Each number is 128 + 32 x the weight over its row's rms, rounded and kept within 0 to 255. Layers, rows and columns count from 0. The size above them is the row's rms in percent of the matrix's.

# layer 3 MLP up, 2240x832, rms 0.022, rows 2152-2182, columns 520-623
size [ 98 100 101  98 102 102 101 100 104 106 101  99 103 100 101  96 104 102  97 100  98 105  98  97  99 100 105 102  98 100 101]
[[127 184 116 169 134 183 121 120 173  99 152 111 176  62 118  73 144 186 124 134 183 168 134 127  98 133  70  88 101 112 126 137 126 170  87  84 137  90 171 149  84 106 205  94  73  90 114 126 153 147  69 184 123 117 127 115  84 132 103 162  87 122 120 113  94 196 164 106 133  59 137  89 120 148 136 255 111  63 123 124  96 106 150 117  67 183 148 137 139 151 123 165 104 148 141 107 130 185  66 143 179 143  68  95]
 [ 95 116 149 128 158 133 157 105 108 155 111 196 170 145 135 100 155 111 131 170 137  92  87 108 110 134 108 180 123 116 122 119 144 140  60  69 102 114 134 147 153 121 107 119 138 157 157  94 139  83 161 130 142 134 135 159 156 118 161 169 115 142 101  69  48  94 120 120 148 172 131 162 115 127 146 128 147 124 115 125 162 106 147 134 113 142 116 144 197 169  69 128 155 125 143  62 139 151  75  80 124 136 156 155]
 [ 63 159 124 168 135 116 164 141  81 105 130 141 144 127  93 115 108 136 137 102 125 107 135 163 127 100  88 166  90 110 172 185 140 152 130 150 159  88 119 159 160 215 121  90 145 169 126 119 104 180 103 165  88 103 145 134 125 120 126  85 101 117 152 129 138 110  88 100  97 120 160 122  59 167 163 140 108 122 101 127 164 115 120 109 126 153 132 117 121  70 118  85 162 130 126  50 134  89  95 133 134  81  89 169]
 [111 156 191 112 134 121  90 152 133  84  58 120 164  64  85 143  95 133 156 124 134 139 104  84 111 163  88 121 113 163 135 154 131 146 132 126 173 141 145 204 153  92 142 133  71 153 145 190  96 140 128 191  81 127 183 152 150 175 157 140 139 151 140 112 149 135 115  57 132 144  77  70  35  99  96 124 131  99 125  97  93 103 169 119 132 143  86 133 183 134 153 136  90 196 156  87 143  84 195 134 118 157 186  60]
 [125 199 119 189 155  99 172 161 134  90 114 130 121 102 166 107 121 190 130 151 141 125 126  87 150 142 118 101 117 113 144 138 159 134 104 127 126 125 193 121 156 120  94 163 155 110 106 129 122 142  49 182 127 173 126 110 136 190  83 126 115 195 124 165  98 133 152 158 140  88 113 165 145 144 134 111 107 129 130 157  88  66 153 110 132 189 121 124  73 175 191 149 101 106 119  82 158 124 123 109 182 105 187  54]
 [134 156  99 194 147 149 157 197 141 141 100 165 175 128 146 171 118 113 149 131 127 121 154 117 149 155 168 154 187 124 131  51 127 178 168  75 196 147 110 185 102 115 164 127  94 166 196  92 129 111 197 172 136  83 140 134 147  96 147 167 107 121 147 155 109 128 116 113 129 128 139 156 115 109 130 124  82 137 172  75 153 119 157 155 125 120 100 136 109 162 166 111  80 121 134 111 160 128 108 127 151 106  99 133]
 [103 184 147 111 144 150  96 220 144 164 198 144 185 121 151 146  81 116  78  47 130 137 154 115 149 140 116 138 113  99 131 138 166 163 134 142 141 113  88 103 177 142 104 109 122  99  99 101 125 148 128 100 155 114 145 105 142 126 152 131 138 118  92 118 121  69  82  99 148 168  91  84 154 117 111 167 144 102 203 143 110 154 130 181  98 130 141  87 141 167  92 119 141 159 107 138 115 125 115 133 172 132 102  97]
 [ 71 173  97  64 139 118 181 123 104 135 122 144 101 133 168 111 181 174 148 158  94 151 111 158 166 152 108  93 176 140  81 177 122 197 120 170 131 116 188 175 200 122 103 126 125 106  85 161 172 112 171 148 118 101 188 176 138  98 142 109 154  90  92 102 199 148  99 166 101 126  91 109 124 153 110 159 120 179 152 105 152  71 132 128 147 104 126 123 181 113 160 174 153 104  61 106 132 145  88  77 153 109  78 109]
 [142 100 108 122 143  73 127  82 128 121 163 141 122 121 144  89 172  87 118 160  78 129 179 104  84 156 113 108 123 133 152  74 132 131 151 120 184 173 149 105 164 156 108  82 176 127 134 188 178 112 122 212 122 134 136 145 138 114 113 122 151 119 140 146  98 149 174 186 169 164 122 121  99 146 153 127 190 139 175 144 182 133 106 145 128 143  86  98 122 154  92 170 151  85 117  54  56 117 101 119 186 131 155 130]
 [132 101  85 104 126 172 125 112 128 154 116  79 137 151 164 136 165  53 157  77  77  87 180  78  80 115 150 117  99 163 125 123 120 147 129 142 153  97  87  85  99 126 101 190 169 150 132 123 140 143 143  90  69 115 160 104 148  99 106 119 157  65 174 172 131  98 110  74 133 135 145 165 138 115 129 168 146 112  53 104 152 157 117 140  95 164 116 173 140 143 120  94 108 154 112 145 151 150  83 128  69 133  79 102]
 [144 162 135 139 126 164 107 111 142 113 222  92 147  95 116 160 134 125 104 130 157 118 100 101  76 137 170 135 111  82 135  83 147 111 129 117 117 159 146  96 132  94 170 176 108 117 222 165 160  98 131 128  48 150 120 139 157 131 108 133 162 157 111  98 140 167 151 125  64 154 126 174 131 129  52  44 143 127 124 167 180 170 185 114 148 110 136 158 129  84 158 115  88 170 142 128 188 135 206 165 152 135 154  83]
 [107 100 113 122 122 107 159  75 141 126 151 188 101  92 137 110 135 165 104  84 138 128 149 186 129 157 157 116 148 180 111 166 141 123 112 111  98  71 111 131 134 129  99 154 120  93 117 172 123 107 107 134 178 168 123 109 142 127  93 161 158  89 130 130 146 160 145 154 105 173 123 123 162 114 109 161 121 175  95 109 158 134 100 120 101 136 122 107 138 168 138 151  74  71 106 136 191 114  79 120 130  98  85 155]
 [114 137 141 139 150 182 122 178 115 154 122 161  88 205  97  95 161  92 147 151  89 145 146 151 108  86 149 167 135 105  65 158 122  59 130 121  92 140 108 144  82 152 153 136 139 121 128  93 141  87  99 155 122 144 134 106  86 200  91  99 126 165  81 118 167  76 118  89 153 157 121 185  91 158 167 183 124 204 103 104 101 117 154 123  87 145 101 119 182  83 116 115 176 101 108 178 142 121 122 128  73  82  79 147]
 [ 96 126 109  62 104 118 157  99 117 151 176 144  44 120 128 140  96 148 150 182 138 132 148 120 146 135  93 126 158  96 125 186 112 131 134 109 134 160 142 133 154 181 169 118 112 140 138 194 142 121 140 134 100  87 178 132 164 120 156 104 161 123 173 132 139  95 164 147  74 170 176 135 142 109 138 136 136 156 114 134 144 131 115 160  94 134  70 113 140 100 111 176 130 128 112  81 137 110 136 150 152 128  97 121]
 [151  98 153 143 158 189 178 141 119 101 103 139 175 179 115 128 173 115 143 106 108 113 201 129 120 198 169 151 110  71 118 181 115 107 153 127  74 106 163  61 117 122  76  92 157 118 102 193 131 109 131 160  79  84 185 153 132 126 157 144 157 138 103 156 167 164 126 133 107 118 136 148 134 175 116  56  76 175  51 155 111 137 115 158 132 120 115 133  94 130  84  96 150 140 101 159 130  47  71 106 141 168 112 169]
 [148  92 142 152  71 137 138 124 105 143 176 124  93  88 153 126 102 118 164  91 140 146 116 149 118 138 118 133  89 157 116 216 153  24 102 116 122 129 170 140 140 149 107 123 164 124 141 173 148  95 137 122 144 113 138 109 176 118 149 114  83 125 143  63 123 176 135 177 174 109 102  99 110 167 200 136 112 148 151 112 123 119 131  73 165 141 136 129 127 171  75 166 166 127 109 129 119 100 181 128 173 175 127 149]
 [133 174 120 113 112  96 103 181 114 101  90  80 159 112 129 158 185  98 116 114 128 147 117 113 126 142 109 140 153  82 108 111 159 139 124 118 115 170 113 179 102 122  84  96 144 147  83 103 146 155 178 152 143 168 164 120 112 163  71 163  98 101 175 139 147 133  88 194 140 100 151 103  77 161 160 113 192 184 141 151 103 128 152 144 178 148  98 169 110 126 125 159 193  47 157  77  76 149 106  71 187 169 144  99]
 [135 100 127 121 173 126 144 129  82 139  88  63 122 102 124 125  68 131 117 105 150 109  72 129 108 141 107  85 102 147 142 161  92 125 122 178  77 101 137 160 186 155  98  95 123 129 126 167 135  98 157  94 162 190 146  47  66 111 125 148  92 121 133 198 195 123 146  65 130 159  87 145  56  96  82 127 133 113 142 153 188 150  73 223 120 100 159 151 169 171 105 126  52 118 108 129 117 120 134 137 108  58  77 121]
 [169 176 104  96 174 149 130 174 129 139  58  88 138 111  94  79 138 106 111 101  57 110 108 127 106 110 144 127 134 113 147  89 147 192 127 145 130 140 144 103 104 137 183 130 172 109 124 158 169 149 112 109 147  97 124 143 138 139  82 107 138  79 136 120 187 149 122 116 136 165  84  62 152 109 108  76 143 178  65 163 142 135 131  64 119 157 120 134 144 150  88 123 147 136 121 182 119  73 154 102 113 170 136 112]
 [ 78 134 182  73  97 127 113  69 148 164  61 110 147  92 108 125 132 142  96 140  65 144 131 142 100 155 163 130 156 172 150 126 117  99 100 119 132 160 165 152  83 126 188 141 177 173  88 130 144 107 123 131 138 131 125 162  92  84  69 121 116 151 147 151 140 107 179 135 114 114 103 118 126 114 128  67 196 149  98 102 108  63  93 132 144 137 133 125 127 133  77 152 124 166  87  75 133 134 135 137 135 105  62 156]
 [ 72 133 198 108 126 175 204 150  57  84 158 188 112  89  34  78 106 150  68 174  98 127 147 163  91 154 174 109 106 151 126 123 158 142 100 128  68 211  75 146  52  89 129 121 170 130  65 125 120 125 147 118  57 142 132 144 107 156  99 134  64 157 128 162  71 104 129 114 108  85 182  74 175 118 164 135 109 120  85  60 124 153 166  97 101  93 108 143 131 131 153 161 139  59 155 190  62 121 137 122 141 136  99 180]
 [ 99 125  90 129 126 141 141 134 154 103 130 145 121  75  48 101  54  87 160 143 136 137  92 135 129 172 122 155  98 141  89 130 120 141 116 145  92  42 188 118  88 117 142  93 128 111 117 145 153 147 161 155 102 164 140  81 165  88  88 109  68 144 118  86 123  92 118 117 131 171 164 114 101 121  83 140 131 157 127 111 144 169  91 122  81 119 138 169 127 139 126 140 127 100  95 152 126 109 158 151 142 176 164 151]
 [135 108 108 130 144 133  62 120 132  71 107 171  95 153  44 186 144 162 129 120 118 157  78 133  45 108 134  45 145 106 164 152 156 110 141 103 120 148 119 138 105 194 204 130 146  80 127 114 112 106 173 109  84  92 152 149 173 101 169 115 194  75 147 102  88 127 163 155 144 126 127 110 117 120 168 118 108 145 122 117 121 131 153 167 113 133 160 100 122 135 108 116 132 120 133 120 125  51 101 140 162 129  38 119]
 [133 109 147 147 136 159 168  63 124 106  97 144 159 135 112 170 104 114 152 139 140 139 192 168 101 131 140 116  90 160 128  95 146 100 100 155  71 182 134 100  87 142 134 126 103 125 123 139  64 148  93 104  86  94 117 171 143 109 118 115 130 181 152 117 109 108 194 151 138 107 145 104  73 139 107 112 116 100 106 107  82 118  69 131 100 118 158 117 158  81 130  99 122 135 128 111 141 116 103 113 115 118 139 155]
 [136 166 147 165 189 145 183 115  90 115 142  82 178 160  69 183 108  65 110 148  89 128 153 121 163 123 114 131 153 142 112 118  77  45 118 106 104 197 165 135 167 109 102 133  93  78 111 149  75 110 146 115  70 120  46 167 125 139 118  94 117 145 168 101 104  65 121  78 150 109 136  80 131 135 108 119 124  71  92  78 107  79 151 103 110 168 126 172 128 152 167  94 110  60 176 188 137 156 171 108  78 139 109 160]
 [ 81 153 148  85  96 100 117 119 140 168 127 113 128 143 197 200 156 134 114 126 130  69 113 116 129 101 114 129 130  59 138 133 169 102 117 102  92 141 161 126  91 139 105 127  93 186 146 156 171 122 126 172 174 140  58  72 153  80 157 148 120 112 184  81 153 111 144 154 110 179  95 123 120 111 113 148 176 119 144 116 132  85 116 182 106  82  69 109 167 145 133 150 129 110 103 116 161  93 139 103 122 163 199  89]
 [109 114 139 171  50 162 130 169 136 129 130 187 119  92 125 174 120 133 130 109 153 132  99  96 163 163 137 165 129 147  57 157 151 130 132 105 154 165 130 124 146  91 143 139 136 203 111 136 137 150 139 116 104  62  90 132 191 177 164 107  65 129  95 172 123 122 185 179  66 174  98  52 167 105 127 165  64 145 101 119 139 148 143 185  84  78  69 143 126  93 144 151 102 130 110 148 113 129 131 122  86 131 151 151]
 [184  90 166 151 136 114 124 212 196  84 128 163 156 121 169 128 181 150 106 221 143 131  98 148  92 148  90 114 139 182 175 142  70 168 104 166 113 168 170  97 141 107 127 155 122 131 165 153 147 102 117 152 132 142 171 167  92 130 154 138 107 170 202 125 150 110 134 111 122 173 128 150 159 134 150  94 150 112 104 133 112 152 126 100 122  97 155 134 111 154 145 187  60  92 109 162 141 112 141 130 111 117 176 133]
 [102  97 129 101 157 116  87 142 115 139 108 206 115 128 132 123  84 170  95 143 117 158 105 122 152 196 161 171  83  58 190  94 143 123 175  58 111 134  78 173 145 145 148  73 111 115 128 159 127 147 162 114 150 109 131 143 118 118 167 119 171 144 106 151 119 118 129 132 162 173 101  66 124 167 134 149 207 115 134 104  89 169 133 119 116 155 118 163 149 157  86  58 116 117 146 118  61 160 126 120  68 156 149 133]
 [114  91 110 152 109 146 149 136  85 137 174 157 159 101 159 131  71 141  98 105 130 117 154 150  80 114 138 161 103 167 148 114 167 109 130 129 100 149 111 120 175  85 154 117  34 133 167 206 128 123 158 173 136 101 137 126 107 168  99  83 190 157 106 134 124 114 164 189 118 141 116  78  82 107 120 103 191 162 150 105 151 110 138 154  48 128 200 129 114  80 150 127 146 161 135 181 143 134 111 107  71 105 147  66]
 [133 115 136  79 153 139 139 186  98 168 125 135 154 122 152 131  92 126 141 120 130 164 106  70 188 103 117 133 151 157 134 114 162  92 117 137 165 107 105 117 154 143 117 128 156 135 106 207 138 161 111 154 157 106 160  95 105 133 122  73 163 177 132 143 136 149 136 122 182  96 111 144  80 115 177 119 120 173 171 142 127 147 117 158 145 154 134  93 120 173 128 132  43  79 120 123 193 148 139 138 157 133 112 125]]